Part of a small language model's weights: MLP 2048 GELU.
Each number is 128 + 32 x the weight over its row's rms, rounded and kept within 0 to 255. Layers, rows and columns count from 0. Numbers have three digits each. The size before them is the row's rms in percent of the matrix's.

# layer 5 MLP up, 2048x512, rms 0.035, rows 1175-1229, columns 256-383
098:140125121168145162139162065151111111078130126134163138107162054188099147150192126136121099136130134141132146100118050052138075138130117189115158192098152147134109155122110122052083177111116122170106138162169149097172112151130137056101096157082118096111074185143053098132086222151122105130170136120150149102134130147152115090123124124128158123141133150191128103089139195134201161118121
096:061146163127141114130132104101108119163113131109198129119133121117154141164150157094143131105155102112153156118122130158060068116124109090109127143100147106162144080155149116138108115111136105121081141122191115118097192127165164147151154141104113145147096129124133101128134121131148127139111208086092115159103096189125068106160115120057166171145106175140161145119104097055083134119104
094:114126082057118117141116102147131091065127066117092171124124141111154155182102145094137144152145100103168150143112114138163094109208136176131095112152123126119126103172133131117091222072134087148172030087169046200130138125099108131131111121177139187160122216155142086134149101151135138158118123123132155091115098108127129148120173143166130108119130108148113146150138119116110169139156
102:159185108106079141101144129131104091129182107160151135109157104132139147140148177113198106145140147109122112126080136051153099134149168159178088182122117070124056126136134121133116155079079170152080158187055188121059096126128170092124137112117117105082073148134126106123104120135170119114085178110176155098118128099084126116136130155138105131130129187088088072118149126108099082105116
106:087146119172127120089141110128134114086139112209122156117150133155172108163169125109118127108101131103101132105134134094094153108112152162128132165127123180121165100115113123170134138049094121102169138115094104114152122202122135133177103083186081144139109119076142129088132073164160169160158187133175070189101089119165103108125132137101064144089065103142103145079086091155095098162110
098:103122128162116060097182152091128148153109079115145166066208108133095095099083110070120129108100139153122137143125154119180096100145109121068139076140133132171138084087015107053112136098133134093134094122184164068150182109109122129110029134113124179131149118074158107150155097115100139067163151099131102155149164208119077121113159125127122154085118136142183122122156079108111167133137
103:118159130141046138100118141059127110128127118104080108127176148156125126154131115129121145137149085073168129111139111090109114125158104132127090107144126166131078066114135209161163163148113131109168145091123139071106141191151080132152136141170106101098079135143103124068134136157177150130053067183114126095104086170160160079140166181148142152140117117161142149156155108100173133177162
093:126119126097125126169126124120120147092144095127163129158182097188056066130165165137143106109135139123096104155093088097143152084113134084101094130083075120150107108217068111091118099136089178100127156131164171120143151155127103140119083046105164121094117102112126117109136105189069101098147166123181194123116133105144072152063117190132118125138136168108129093103201178101176170133175
100:119143101123176142076134163104168169162097080162186097160115105114125122107141130102099148115161158120116155128096129203108126141189133049118159129110151150143115101156154102068137134133079167191095074125113112138130113116153070133148058094126064190117078173182105103156168168153135055178151182118131167105102079126147089112133163108167144111085161106162153106126154168145100161162090
096:117134095075179136085105082069177080068173143097159081139121137121133138139180124104157126076143139126112135126135125146117132149097086178147154115120144111116156164076134171121132135119119150094172123117100187153174120127134123143047137098090179068110121143145104150116141128131085094148108163116098120121144111112081134156155197128104103095168205133148170117120115203131189129118103
108:111160101090146139203154155136201074154163109113146145149183114117111125146133094145080169127076128132145099090068152110131161102140112141120167104109176161077108098121106105134125084123167065103106044138148118167055124120100124148127136148098151159143176127130109115118125112114161093151112109120153122137110144110146123139136155084122118134102116098109117156149164098108119194168080
101:094116128111075115161134112158143116090067038157145166151146165165086153179144089076141160117131097091141102180157120076136151142148142193160202080101151117105097092094151111108103102169160096111154167121157087103163143072109133178147142097179087142118103117084104173110079073133122128128071077111109157142137124100128185116165111111132092136100123092151120073116200137067084176099120
096:114114131091143122135184093074165132139197134169147127121057085190094159118126103108138183134156099127125154094078144103099083154162101159116128124146101151131156091128196129163071131135021098156129059189060098152076150196151155173138137140155108135121163143165145143085113128095123181089108118170171171116150129156109141160156087111154120111169139143143114103172119168142113090150128
105:182122115157119144139091082133142132130104174149125080131106121080102154127085120115156080052095181119122107083163142141061085157129097130076071109134093130169102094109088142147132180139126197187090190156169134135152115151076147191129159186246080161102134108147125128092101132112111110110107107106183057123143136143105110149134153083074129126154184108110117123127175154179133173162160
095:126133096171133127142132116204107112090138120081055086135121165118117164182075176104131107145128175146152188086118103191146142145192110135212132142152143096117107135138119116146120076165164161152157077083145148101168159110130121059121106169134114128147133118123095079119169131061150120129195160107079145140059107121147108118116093163111085156121115085125088102142124143111162133166131
104:136163086141117182111181127121203120087160125139099119112115180175147139104096135056104139121091156132126167076133122147132100156138153113080128133150117116202121135136098094140143116084143105059089137153106163099068115174178097147125074173142187089136139129097109143087114109171143133207136126126176100151057097133158118205169154151180085094145081150134162138092113101117155095148174
092:161103136123117106091104141150114144150110092080127069113166071141146151163181095137164146125161151176163160166171171104170121084158113118155124105100132078154185129166135086113156088148056098056109148145133094124163103122164142159126118050082065163128073161133096151114115131123165083125073085074036133068107137167151063126104146106140041121143112068184157110074142095064120126160171
100:128132119193116146075110108139147107109151138152109139101135158075098093172090074122143147151121155150097152120076089097074146055186075153092139131120156149186048047157188078156143162129161086148106095116097188138153162153147141096143144125164164130111147103124172085107157060156134165142139108088175160147126208162142150111086179165151157087189092168153136142150116076122087078159127
102:192116081092098167122173104115167127107127085081151117178088110135162145068097114118148118123147144167162170093072171148107108134120124158094090166116161087092179086119119226117129179101121137125149132135171177135118167120148136134125114144157125182072155080091119113134118089186112149179150137065100165136134076085111077138130166142088145145171166106151145079148159149156094095165131
108:132179119099111117050141120165097134133203109130056154114154143134101131142090145078137114103151104123130137120125110168156105153137106161158094102143182106185085088107077188146145060147078160137119141142144138125150094154132125173104118152157062161119059111136159132101130093112065104134136102087167143172089137088080079072112125121148111108184102192066179132062153109140142183200144
104:131158130141179040124155124095146104107157090118092183135114107149124152100139178165134117099141134148107162191000129164085123090103109133128116108111214128079102145139129100097083130097194117156214151176120211162167061120167169088085207164114118117127104125095150146059120125132163153128128111111146109135135148149061107109138140134104149140088159087041168119127141157136112145105110
112:180094130200108138154150150126133101094135139217185169061116115109123137104192130061159139107193099136141129155116105093159085110104160121127118137099145082128064156090148207117082147047125089084137141127094173165122091123109044137114079093062090107148107084130106168127105146108151109094148151144078145162102174142176088078084091162084184122100112134146140123068140169119171071129154
107:146053121158188173073132081161143136165070071097117113084136136080145167103153144207135171120163126175080121095132109124101130095146145154138137121213144098096111095135094184094124144113069143136124178120083139139133169159125105094174134067179151121102102132130101134156092118100133124112093159173107067146090128154164088191174150074148115083100104109120129127115127099188220223160105
104:105144092166135122170129119072089139137068097129085195145159127186138129128102081183159137157145101113112098134111135158138115114103109116078105115120145122106130092164154096102156131142142087082120130094113126163157123143123113105109151101156125109134142152149140081161092099101040097060176189052124170148139126143113155135103110120106136169128094108149198139087113158154064143129104
096:118149127173133142166145120118083111123202088129117142132111163154147096109183162118132092106137143128184142084058155128107157067096109158176186138093124098149085139111135131084109144119121077124200138105162076158164124141164111113147038032142165093104106111122061180077139150131156100136150091066147101156096107136131124188190126101116138115159103146113175134110130187135137113141129
102:173161104095061123056124081150177056160135133175094176113149106175118189090092131131147173124118105146153122175123048118134165078140074172056131139074198104088112098106135104136089116153091143141105136169052092155082086099104119155128150165122164114081096145063051127108136110112164095123129139081149158147134141127163117130156092148129168108171105129127148141059122133106190124178135
101:208133123201147095122120101157168141122108103123147146162135095225121117108128076159151192144125111161126088144149178105178143089119075132131104184143098117153110132072120090115092141121130140125116082081133115172133194175148183165115049120169141154085170145139148199096134112119125133136136174188121128134127137165101062140167126155167149099077098095111148081196179085134109151128145
103:153112106165131114149137114091170106144169133143144137110160126135168119079134066148134135117144118120178117186103137125159091108113068060116092183131110153138179124131127125098090149163167106139120074136126150194184136114126163164140139185109159037133133099131095154115110143197153122175146157113143158119159178123100147088093135141101164102101169146131105108164130155106060074127148
096:201086109058122119102089145096151146094120126133144128083102166109083162152213181141152167080119130126125146109144144149156098139100176121161107169065126089133093154117138181144105114095167113129124148085105101119157139128173156130098087137180123160100108110120075154160153145055112074156159113090109157148172121165108116173075122152104104166102178116144086064123142106081109166096122
103:141156130179120160089210093115163106091167147140140153054117126146143118146113107094130163126142064080124155135090133147118105123088067153162140137169111123095123138141113167084110094120125156070080148165092142103090169132131123149137131152105133117110107096110075093116146114152168158157072109086225168142132117149138078131090197160131143103146121078144122123142174141066139089098220
095:127141127182128128120097134154101099142107165094122128154150128171110102113089098108165138115115125115107124084077107070102089120136077106132174101128151141108122115117119139115100112136136119218129178203134155135085067116171125117118091163102131115054094199099183114066148198168116077133125124100158120172157118103113164144151183126158134113152146146132102106061123126137151135157151
100:129100108172106137140135045078113155151156098146106113129196154125130156109103164145116156103102154116108150087085106101088041087182130075137096096157131142147167124142140149111066110072094125112116109127092149058129133141135124139126055127087116186163119091141135116096113135132212148122144093112109138120152109133148117163089121100148149114100114169123119148119191120130056081143170
101:159057121145161127109167113143124134174136094098153137109170114137149147079101156099136125114172069072178136127157157106160125111122166116065108150154089129156126118118088107146185085110139052086103099117107115211102134205132096122122123100109139132095120128097056162199097107147162131142157090133077104101119137151112112123077131213132139054151187166068115171104116116137146115204065
097:168145098105144163136151179120176122161138140153063140087111140047172194137103129121112149166156147180094127135133156133050126138173128099107152136175143067219148144137128140152157158139113182156135126190088158172192195111130165137193140127082183141113151115109146124089113093096107140140152161146152166093197108142099108119180129136193140119083169198140176094109141159154133120096148
102:117122071075096149213145155090113134142123112140157115118084117115203139064112143137103125078121143151100104116122110179127134047104138167101139193132136044174155151099094124109124134173145106110117083124124107135154168145102162157146132118131108096114141180120136135148087080110085114166143098135110158132116167107050193093116132143085138189167154133150100120172104163092190101090077
100:158117086141080124147144132174152138119083117109117119175111093138088107124137124112149078162165116103195126134118144138162143125152095135166167119138129102148123117184126145169097138114117107136149166158116142155153124101164162108071114148123158126125115117169088118094142058108049159142101202152155139130141116101089144118111164146114112099133177078115160043103141110059147052175072
108:082098131064127077154130166077145116148120126169108134116095122081155172111114122142154129153160130149102112106114123158098111107147117107080123095119138126165112093190186125100082139087104096146098151085136126130112139198126161089136138116122137075169151184065135137121106088124213089140081143133143172149155139113130144054107124124073154165086123199089097122188134101138093157131124
108:185105131131096202174149089126118138162110124117156088173145110067125131083160155118126169142134130142171133126114106199132102046122114100163111167102119150123138168095100123162118114139089147105138137094121091150136082131167132121139093157130126077113104098132139130131081086083091170181154172072157176100133130163135092170156061105101072074118111142128127111101110156103116125155084
098:104146100150161102124172173142153109099130099159113158156130122113145120073093126143111106079106073108194185205127154126110119124126072198206124132173088159154130150180142113153122180095126152123119092133064157114144073138122073164109110111066175112104103098132105110106104120192181131144116152128068067111151163139162113106116152106127130116147161172185138157129116132103226122202182
106:094116115117150138133117130106226126117092089124092169186162157192129094215159138106183131133072133091072108155108116077103065139174074103137146165106122119190097130123108148137118077151110103163128117128120098173145131137137132144103106147167127110137137159091093152164084149177160085164113104118133103050126062144144109114096117132073147124101142119132119134176142107109144178121093
096:103151096107108181150151164084133137118128151118148158123137141075145130171114164112178110087142090132212148149093120124153146169137153169080064089142204093138166109118124086087145131139127108153142163097168117105155170142114135166131150124163138106118115106169120133154075138131050146155115155065141147163158091126094112093117144211061137118163091064087159066114137236093073102131060
102:129098080129124050111140137072105158098116143160145128138152120058159140175170120118174161100135119113096135191109199129087094154141094095131129098196135029093075132118159125167113087139095127108135143092103116120143138109177114140204124127161124103165145155104124148129116065138123168186105081059155195177089115118111152159140170162137062148104189119067162137169097130114125075132113
101:160134110155128149138146141147120125142110126112125067116118231084086123143154119122129143169133153079132132077134110100128071067147099182103145152099101144129138167112102091088119166118119116080138075112078115128141138102143095107076079112109102156150112115095129119085128094124131146114185128169138180112155148137086089163081183149122196041101097231113184143168148159144202091168120
104:074188098151051094145150135106130104126138106134109131134201136180153127188093111073105178115114102082171125130179106077116117177207055085087142138066146134147134172113140135146146139156076082056189139119116155093142084114117087154181151119113098096141170141073122132143095120101139108151222166113129125077151077111087089109095106079119136124110130134113147098064149141107113149118164
108:124137104120152178106125089169142177096131131095153166060144106092209108122133178126138133074137091136169125089132141146051107139165160160105111114179151131131114101174145128036156155141085127150143115140119122117085181135104053102107114132171123135103084142106133071145100123085182142087088090164184126148120132110122134117090156124166178086126060162086147124126095099145109113179091
096:151159113036127121187171144073106104165125116093099124156171163140133118117184153120083135163136223142153127094121144077130120103134128127118158059155106105133143079113157111151102219091080132106138133212119175201120093097127079124114095183104171100044127146098113158110094138117159115147144155129144096203149122082107164090157092130168155102128131091113143135052142141144158152209151
102:122197130102144146176144136129086108107174134174137174104118096116133086139163114118097132092123144149098141142144118110156188139132157110137150140101133086251106158160109131143121091115134130056121043138140129167176118162163139158138137131117112153130146097090177080158106115080090132120155144144191153166190133142161137187137089119105228094159153143077207122131160208129144079144138
093:194175071115133151121163103158107145103144128184096152118159103073153127125144097092145166159112133109147073149106145168121117125184154097067134135170157139112103115119131085139177128116118125130090127159142141179055115123172152103199146143158100089131101111109120247106111131113109134122100143131127093149127107102142127153106139100157189129084128129085131099154084129081079153179132
106:125142138149138151104140067151144135068163125108117037115174168149117133137130106130146172109048094133058160135135140148116102086140113099174106072073145117156136136168171147146093145161127114118179172128123162144103110090122158162093147052225148134170119096132147136147098171145174136189086113175139119134136096140139156160114203163080132142120203089108133108185101096117167099111095
097:201058121183169150189121135118161095124119095163211115181127117149103181134141115123141073105133165137141124118128142155123102180114068043175157200101159106148083076118163138127156162096082087085169146120118107120121193126144085160102119120157110160196113128161096116110090113177147115127166124107147152091145092092145106093113146186091159114159124119076139107131127129114200167134123
105:147112125189128147136110088165108130069152090106161117126129085131165144122103072089199212129160137115227153186142082096152091104086076105142082128140120155173130143103111213105095069114115156090108081124094108111101148198122079125128145110098138209090194106054085153089094064114156103185094127145138090122143081184136099178128094082167074127077068151141114075146184125169119168104125
105:104115113098148161177130149179117122140097085128111145138198108109162127153186112099111214145130164052142131124093166118127086127132100129158068145146099144147014085117167166148136167071073058166113165137100040116104188164191113133138133130177079098141128102153114134110082130163102145100085116112140137082135146097119142123182101152109141097095095136063180110136198142149089105131150
095:150110127104109124139124161112090127067115104175078108151148145126120131070126106107121122098125124093136169176092132176139142117149138161118128176080064131139143106086106156127070118066120118107179152123041163046164138120103106109141150161130116141108153067125146073091150099097120123208111141106094205056132134143067099093102181154158134156128144132093182084123175193165121104119174
097:067062118083092059115082148150116155081141110158121136105123162102116165134137069134082135152173141105077184141120136066067148096178053106192114145141119060158118095145072189123128124054117134095218071121096065113157126126094159106059064086170058114114124165119146128167122155132138133136198149146145212080183129158130136111143164130171096149172137127104141139121110124139140187086177
096:177120140162194139110147157127166147126175092128150090135179178141101173077066110127166153091090117096154090165083174143100128111111103119127172150126113078107165182080116107095077215050124099129159131081155185121215098063133109122147122087147131133095126135120153134106091126086119077107108087118125149161112147126134106147171087111110079102109226157119092145182183128114102173164111
# layer 5 MLP down (transposed), 2048x512, rms 0.0351, rows 1175-1228, columns 256-383
103:098146160152120152172163084148107159101109102112071127085100113130116084170128108081167130178133135110110132068118212159132186123132106090173088128128092073108193091124115129131099137149135155116135178118076175142152105115119084114140153090050151146161122115151159181084172106123082151091156124154135143199167095155104103121076061090123105137091162157079156113146152152068091179143134
099:173159249091116101098152105187104177071179160092118122136133153110158172139110181073095145084132144144085084121056155163115132193089105112138105112109060118092150088154136126105109095130086182109136140126126102104170080168112157098111089148137127163068182098123137153151112138141061146118136151159155087118144057114120184176138124126118117167080092103092136109140165105107117168122163
083:148150066112104074139146051133114085106091101111129131150148167128149137184163053095095123099152137112151154152217134171117134082142148159098126125123132178124048145204131157127109253076155104105139081119154094137153129119112182105138157133116081154152145174127163103152144140133089087142074159105178110082130128064116171153084115139113159145092160119095085172138092131073094129058171
096:154173244198135178127120151087109148101128097123123138142119109111084136108098139096168109095140121098087096128183161089130129171128175105114096123123113108115157148120141179129151141108158117058154129162132132147126076150116125108092117103137118158094118174129147074162170104099164112091155104183108097165151152126098090098083144140124167136114142087103094109145191124106066075115132
112:125107069120131101096144112145128103127172104128153144110140190106093101078169078096119126130105065102083135094082191136107115126139159208088137183102097137099101151136140106105133105048107089078156157186143149103070088106138126110100136107114113142102102081166123160138184174156114149131144096133093164191135136135129126119135092092132129150132100178132092109151153089073142087084158
094:108152255136169135154085082134182099175089124126151119128151145126129212153125129184097118131108130123122105142137151114129131158134149124156143139080160104109087157121200114143071117116151134153117121147130154155125090157167133095144191125185140132093108178173113154180092169119173109092071060107074133076080120192121179129073158145110136135139159137136126125111123173150092010181135
101:171205152124115119167148116086168120101063093167133128142137107169079077146093137118171128069110126104133104101169063114126159140093151113174140118117114157157134178075039133177147102179101118075142212127148096132168057117091097136117138160092109126156135167110127143133190165182084148129134092114116162144130141117130112113096206148161097162131118053188125157179161074139135096121127
089:145137123095184108135105139112193114102041094115068225137120151160173155168091102099161118135162064092196123163077120190152097095096129168153160151140158160172168127141106127178169129144124118131133101119168120132080152129152128153184157151161163114148120161150078163144126066117162121199157098147097132158117103113112174152119114066090120103126142147141084125149164131113144125140121
094:118171072115142144067128145099146159063096070123129178146086164124121131064122049126100149162150147101188137138090131116135145105131081156161169134160166160124122120174135112112140114133091129171119119127121099139133118117116109112144096128116095178129090143209071135174146131142160098188121137146136147064081085120158103147075144141191170180143126118136154148168100121167121124092138
097:158130167125079109113128120155132107133157077168042165085134211101126093110081135147098107137140187132140131135100096100107138098149157116158174127128129135105144091073127126141111116152163144086099146084084128121127122090156120104156122224155120131131100054110106111151130161112163111167180124153170138146139105113168132151131146142161075158099091093084139150124102095143151108071127
111:082116100036107134148170181090113121145141108171118199090165185121105076119063097126172121091185163113176127109162116171131132111189128111144095139111080108088104131139116121125091129128107088119120164077161072102132111092143135087172126142114080142174160123154087145128181172096161103114089127121109129203088155048124067151132126178099134143136101119131086130079143180157067190110149
095:125173231139125088173094129191153142115131108126111126200139105155071148089118151108087127162076156085082150142113082143101143121166159122164083133123101085138136170111118082114147100124167090112126135107072124164102141083096132190165089099147119133167168129179165157147155118096104168099121167159087072146097125112080076089092103098082172174087116077147169107106129094111135001121147
089:102128153134093114154048149137137156131099139117125144111076130126141111127158118151134097127132148102132076133137127066145143129151133100126126121035124169164119150133088081152166155128148149097150185123162124140160124162083139086157183135081075187124163096094016107147176127141106073084179117197156118153082143114182174139123112160126148112143099160102095117111133102148093141099162
100:123153164138120164148135138075092150110138170116112147169150114081071131120126167089138122159156126105109108169122093165133118148064199141161147171146107189211095138115118126071135102144128131143123111120119120148177154117102122096114141176141103129129066178115111051130081152110110114084151136148135115133120119103156092146131083160118119042128099042071072124124104153073139150097163
083:135135031120072138138156159153079081105126167113089076115196102127172126125134160123120174093094107138115112123101126145109106137137118131097155107190094161169147160169083122116135078114156118130150081111080172102106139171077098120075124153131103131102086133122136186125124081162094175152150099168064094138102107137153109116074170110157108151123116125158096105158119148131141138114125
106:113160092123125143190165156134087103106129125136098096180124086097076115096099162096104132145074109079102117083161187135129125108105072128166086194153114155112090071159135127095085126120108096175192176112155110184122076116162110086164058116160132116120188119130122147135103106130092122115172078120169114059088114125163123152132161133079129166147095155124109204193115140113156153159129
094:099170177127136110094144128123176097141156176132105122156083171086170097094097155135115117123122103069107020092051134138139155146143127171153100079121103133165059126110123175214140128097127152171111105188083152113100150166097123120046114157156110114140137107154140096160144146160109177130129149164173160142118153129140137138166105068151137150115165150015115186178133136169072124152125
092:156120131193095109146116061123195116129160076043167148122109120066126142136110143143094152154157125094165160126121157120153105111086135099121105163093110091149197142170109085123109091125071156123092193142176126136106123156127101093092128139147122103183111083149123153148178156168126176085100147102156117150135121134083105188101100065122134087103150113090180132143109115157129123093147
104:142157032144148144120136126121138115134126158111121120255129141126169107135092142093154172150157124168176117131106129127111142139121164156109090146082146106127174147125122145121127171109088151124099144109136133141113103173114121081084131135139183139106128099143141103134141147123135164130176138072104119148106093021125120126122145134097134103165145112136117060133122207102092113178106
107:146154144184093195174139142093109150185094115157063154119025087105104098111139150172095112144167092153091100163144155117223114130141117117144149125141090128141116148156099142164126180097162132150091102147161116187128128125116118089124106147155084084088160114133165168156145088132105125124068133103098072136094162104150122187121119186138150130092134166140046182159170075118162172181158
103:116164109137130172186122131101131129056141101051102144149148115130122121183083159183117094135127163090094122097139063205153122098171128120130113150146152119145205131111201150150161159178107155187087118164097065139166170117074120148131125142136104116105157172113155156092121140176110171089168153121141164142121038146062149167143109120165161138159092154139133139077119150114119148130153
114:164132193199144146105151116117093140092190121137141069106159204135066098083090172121126113174127132125133134107102156120075140131128119126135091141097130204139124129112163070183113159092074093134204125166118071183118151078087122106138205124131128139097180136165062096107142122133103137069176106150077160162160166144164100094133138095149160125171111101138123097103148138120131150083191
108:115156051125082092109088053115127110154077106113119115113117123084125144176098162038148193154120094132082101149137127142122151100164133117195104085114125115117079131159165148088160148090078116127141179116080164087105182161145144084180181087145145111147090165161130137117137148145115135102070142154125134142127124101101134081150193110162118093115115133103094161176155146142116183124113
093:114176052150102066167147126134099176119057094102118110152152136106107176149176137123112092142174110143165165138144097091090136133117112150102168141122192180172058113152150170087120185159133164143079165164112113138058094133137125040173148148078107130105101136120103155142145087152163136084127131148102165104126155116145201141075160188178076151183132125104116113117110137149103182066153
086:155177098105166170107154144075149128097117138122155173118129138137130086135216107103124107147084149068185150113106093157094096147143170141119134095137147089157108120124130166096134124117192126126111132088113116086126146122162058108146124087070106099119153225124108162138098088105148096174132140149077082082177137149078147132165152142179111077165125123108172140114102084175138123111051
106:114159071166120188142139112136127080113127210159114137091081126121176117126148131137098185109120108157132095131208112095131159169123167128072091087139131105070106143104187098137119139106110149176097104140141131099165156145117120175104100137151176101150120130152145099113145093135127104136137094062129156118105130072076141072189136110161187130127075116104118107130151107140139107201110
104:104129142183148094144141125140169124099059134146130108192166110128156103119132104154137110156069127120151123113156124080161121158174170105069193134188112186101142131080089140123098070107136145089145151100239170138142133172131129094117103074033187163177158137121127184163114129178146094159152073134140087177107169124097080153141120094128129148117135174146118101168079185185114106124112
101:174118060062130171156137159122132137109175124117101110126113147116154124082116161165124110110143076151053122133141089140144147089094140156137087167111206112121159107110146091081092125097125083139088113120135210086128135071127148162117124118049154154132139121162131101112130125185108096114147175113156102141095119101103166085130128176087104104114111158109129127100125172110112123130189
093:089136161136178143157154113103205140164111176175098119132097192182161135131055059121100090146165139111162120117156150046075149120134136114091142142150118117140125142094114150136110185053180133146179041162146141120139187116158101122067167099124151097129146109183176149126103151166182185075125097167184102132111131094097151115143122134150127145140090157156127141113108209161136119147120
099:125137214116114168090144108178111080114187185130117149114161142170116114085179164131149157123135135134139110157130098130117137116114138102131116146124075066145124157126118095147104156147174145133175155057124124074129122139075142124139102097145157147122133088116095139129099094117072069104127115177123084129115157171121130145139145077096198147160115143106107094141123107151080144110139
097:118171106124128133122162158110095164082129106109078138137118113117111121091152137114071157142117110132075099101127111152156137163072095126064135123119139161129159147106138135143072145159145157159188160160146134106121153156168124159165096135149174099175140144139114162103133150141081196108102128114131151168131113119103168147099169115109140154102096159151119095113135151112144119152096
110:087120123064145116121146059129157139152186090145059137180152097126116123115138053140096105166130160126099172118139121077116128102123147132202125117153033144103153109064158127115141123093116121051104154158157141160148136147084079118151119114112136162076117121186124140141071097182121172143118131121137164160121105129132113164072149178090176115101105128113108090141118131166097150094121
095:124090129099119183133132183103130153110135097143154140152120083134118128152129126155141110150124137092106165104131153132112097186138182108114103164141097076160075138155144156133132125119136116137065165061172107121166094199098121100118064128111148155123179080095116084089103071101161057160114136098127144155100116100089132090164124149179180082075117146082115113098192117122131104151118
095:156108172131112095099118134131164087143142124112144117125096146165127188085135105079065113084107146101106122139088131133113142119142149167168097096082111155073126135145129048170101138125156094151219112157210027154130096113142076063078103151202194158147132085155147173149125138145082108099143107181086105158124137130167181158092125111085154056071115083160116112054143112141124131126119
099:150112123148097148080142075107192082100114103099062193139133173165090110156153154107135128101119164177121151091139112136096107081101151039113145154094131081118137159136070180150179127084134177127132112128073139120130084113095113131105093137163162075092131123128170190119186131083094157187140170114149161107032167127170068166095102112159148113092106112146128155104094098140089110101137
101:126081116161102140168180115168106146120135105121156115126127145076124100140135112161156156076065108079158083210091138055160100102131116084181095119099164136118159131129177097078161110101111060120176123118144161128092086132142119084104092160114111161136120076189118107157146140135115165166122086150185123097138136114143170136091088093120146149179063133154180092141130134156096150096128
114:100118106065114141098168133108158103110166131118097142142081071115104141221115122144149119120171164141162116055099121093138139117103107168084098097153141133091148100157123147119138165182096126131144119148139148105080102144135135139151119104145179052169117177143152043084190129169210077118145174142122217145138130126058128118138126137108157110109118059029195078110110089112174141134113
114:117135000156075142182163177133120082092135092114095098137153178128123080080091110078108090176131153175085133136098175112150195196172115113163143224144135138121113096150090174139136111088092119145117100136124188105135119157144084156155169183089123104070132103120134132066132060146152158115120125129133113182159081173162143122153110132131153095094118115152146190064115130116119104214100
100:137168140178115139157105158146184131150097163136102151133126118082180110121107126130129137090156126123192093097114161169190068113078123100146148142116161144088121107185094168170101190133115180130140114140078129121157082057115104178126146114094038110140061149097092143094198198130114161126133145147133144105171102089092121112134200100126115199139172081192122109136088154154128118137084
099:197116255136161140162162106105170115081134090120107064166173156104122056162158189128107139120089110180136092142146128134132111181110148103104138110079120170171121142154137149145095100145165174152123161146156098135161113147143126134117152140130098132123128165076140125100164096171096128121134143141141097075147111179089128127131126117107132126094126130182157145168065085111121131097098
091:199138147144147176113134139153177133156120174114192184139124142193159120125150152121122119118129134114161129161109109119178113089089089151070155106148192143149140120147080161183116156107105129170131158146134143144138113147149157130150161092135123143126043114131180090132092107150096144125112109117143113119063153117108147114089103140176154102134045115114077122123117150153078091152117
103:192099169170176134148096117140149133175158142120099156136090116126154171086119144092143084135168130131177109090128073135104094044104064113107154120117092113139141127100091114097076076144147120124119109079104091085125120107101145118066128151158167162096079208114066133082121175161071107103188131105175103139074212099136107140151144123170106148162076116117108061154130148135080140103172
085:155202115152171171090171129162103105084049102175157197113146158081148164142147139084143099136150122118120193123156092120114114132152156169101182125130118167106099101172164099099167126152163142088139135170082106108105082131138103047126131141079088062139094195053122153149130095124144147168150145178102104114147189121150152166089156169109116115129090142132157110165095165168115119112145
107:167125116121097126098160125147101123147180129123148205124090146160151109144132096145121165126113075136120084152132075111104185183129100108098122047143098139079134160143093171156127123097127204170114144133131103144145070128185110129131098097125135107130047079134104131098102069137116191101129199086153155064127137103139108155104110100092197119088073098132173134083156138138137132160186
107:121095157133102102105148140105170102139118125090151119129060106173145071208105100087157079162194104138135164103126097112096149125129200158045089082158076090106099159182160135091161143145151179162125109148088134143134136155138164104125111146174159112168161127134108070148120159183135086133164128130151162125071110098195112153057137159107153093162035066087125140139114143166132079150134
098:059093103142121154180093189109184143052200154127117114087110078105105138156085124171198135077192126140132113128121167150134150122094097090067142135129140099151167068159065168146097099128108103096121139090112184114068125125185118120116133142124168151201149177107110195144172162121141130180118056095090142123112164103126116096167115106146106150134161099150164113127119108126189156150071
097:107172187150056159156096080127066136173137188113082093162110151166197095163123193113141132157138123125166072132082113115118102117160089170130159126139151147138083123200110131113164109179055113108131055121132116103126127165106132117088046174174165130121101101190084134135114101117124161114114106105089186079121143121107160114143168121095132155118096100150127176097128121084124084167147
099:093177178171165127125195161130109121066191071129086174157174131110107111174120143079088105153102103166148144122128130144177185107095101110131083074142113120085168125122097116155121120195143093121105135092099064205171077156172120138158132123154140133107165136153112105102153126103142135116135107220077053161083138112146145067125147126128113088178108056134110119112119174107108130142124
105:165095102061112110158133163131186107114118139073129145089124140121094044121161077112197129095089137135134133096150105090088104074151206173139142180126086152162157124112037071168144131153122114143106126182102094134170163188142096093163157121095109085098120174122180128114112135128118099148130112110152133065138121164105144181138140122133110115101143095110094101129137101111166096110109
098:120174092127083094138134159127101130050138159093133159084087132112125053132130163146163116182116105149215132129104124081107143125112144097125132158075098138104192116158142102108108129066155151094137112139146177140114094114134165084132097154099065144103154125110173080145105151167107107106144195130132137164133143110156130140135112137159133154106081176161093115077113134121146156165128
110:170100236174118183115101130071117150121133176135137114153100124127119036076098091145123122094136151125132104097095172104094103159096096134069142087119091143168118090108093145136123156139098131114120128141120118169158068077153136067111152101116131171134215094172030196102143187128118107156125099188083108159115071172143059149140190094129110113089099118150134148135150147109090120109083
121:124162116154138164170214107148143136184154112116092155151146131168073149071058090117084135119127132170140097151107178096095124129090112099192123092148069097115095075130131169093155193094071097174145131124147139154141139145125141139163164113141108117147122103207205118107075103136180110104156142134120135082140119164120133137155129145119074167084160113101097140152160175136147088169192
092:105177120153116174100111095145121147110146177111201193178168137108156127142097146060099152088178137085130109110144145103127116093133168097157080083160131191132145108126075079207092180130145142081100094159141161141107122101141152126115080132079098099105143130102081133154133154102131131067165162140186171226064159078134106169150092076144167186135151197162165101123099150071142141188074
091:134149151179169104174114082135124093106074142093158120114085149127075147226188133195131119115134102106166173151139152149109087086179119118153088160094088155149090148131136042090101145104114126095183074126181116173136169099147194116145119113109105203172151135093153140190123126180096107140160101105126084145084160129135092154096099108120162112115084145104103141132123085114120126136186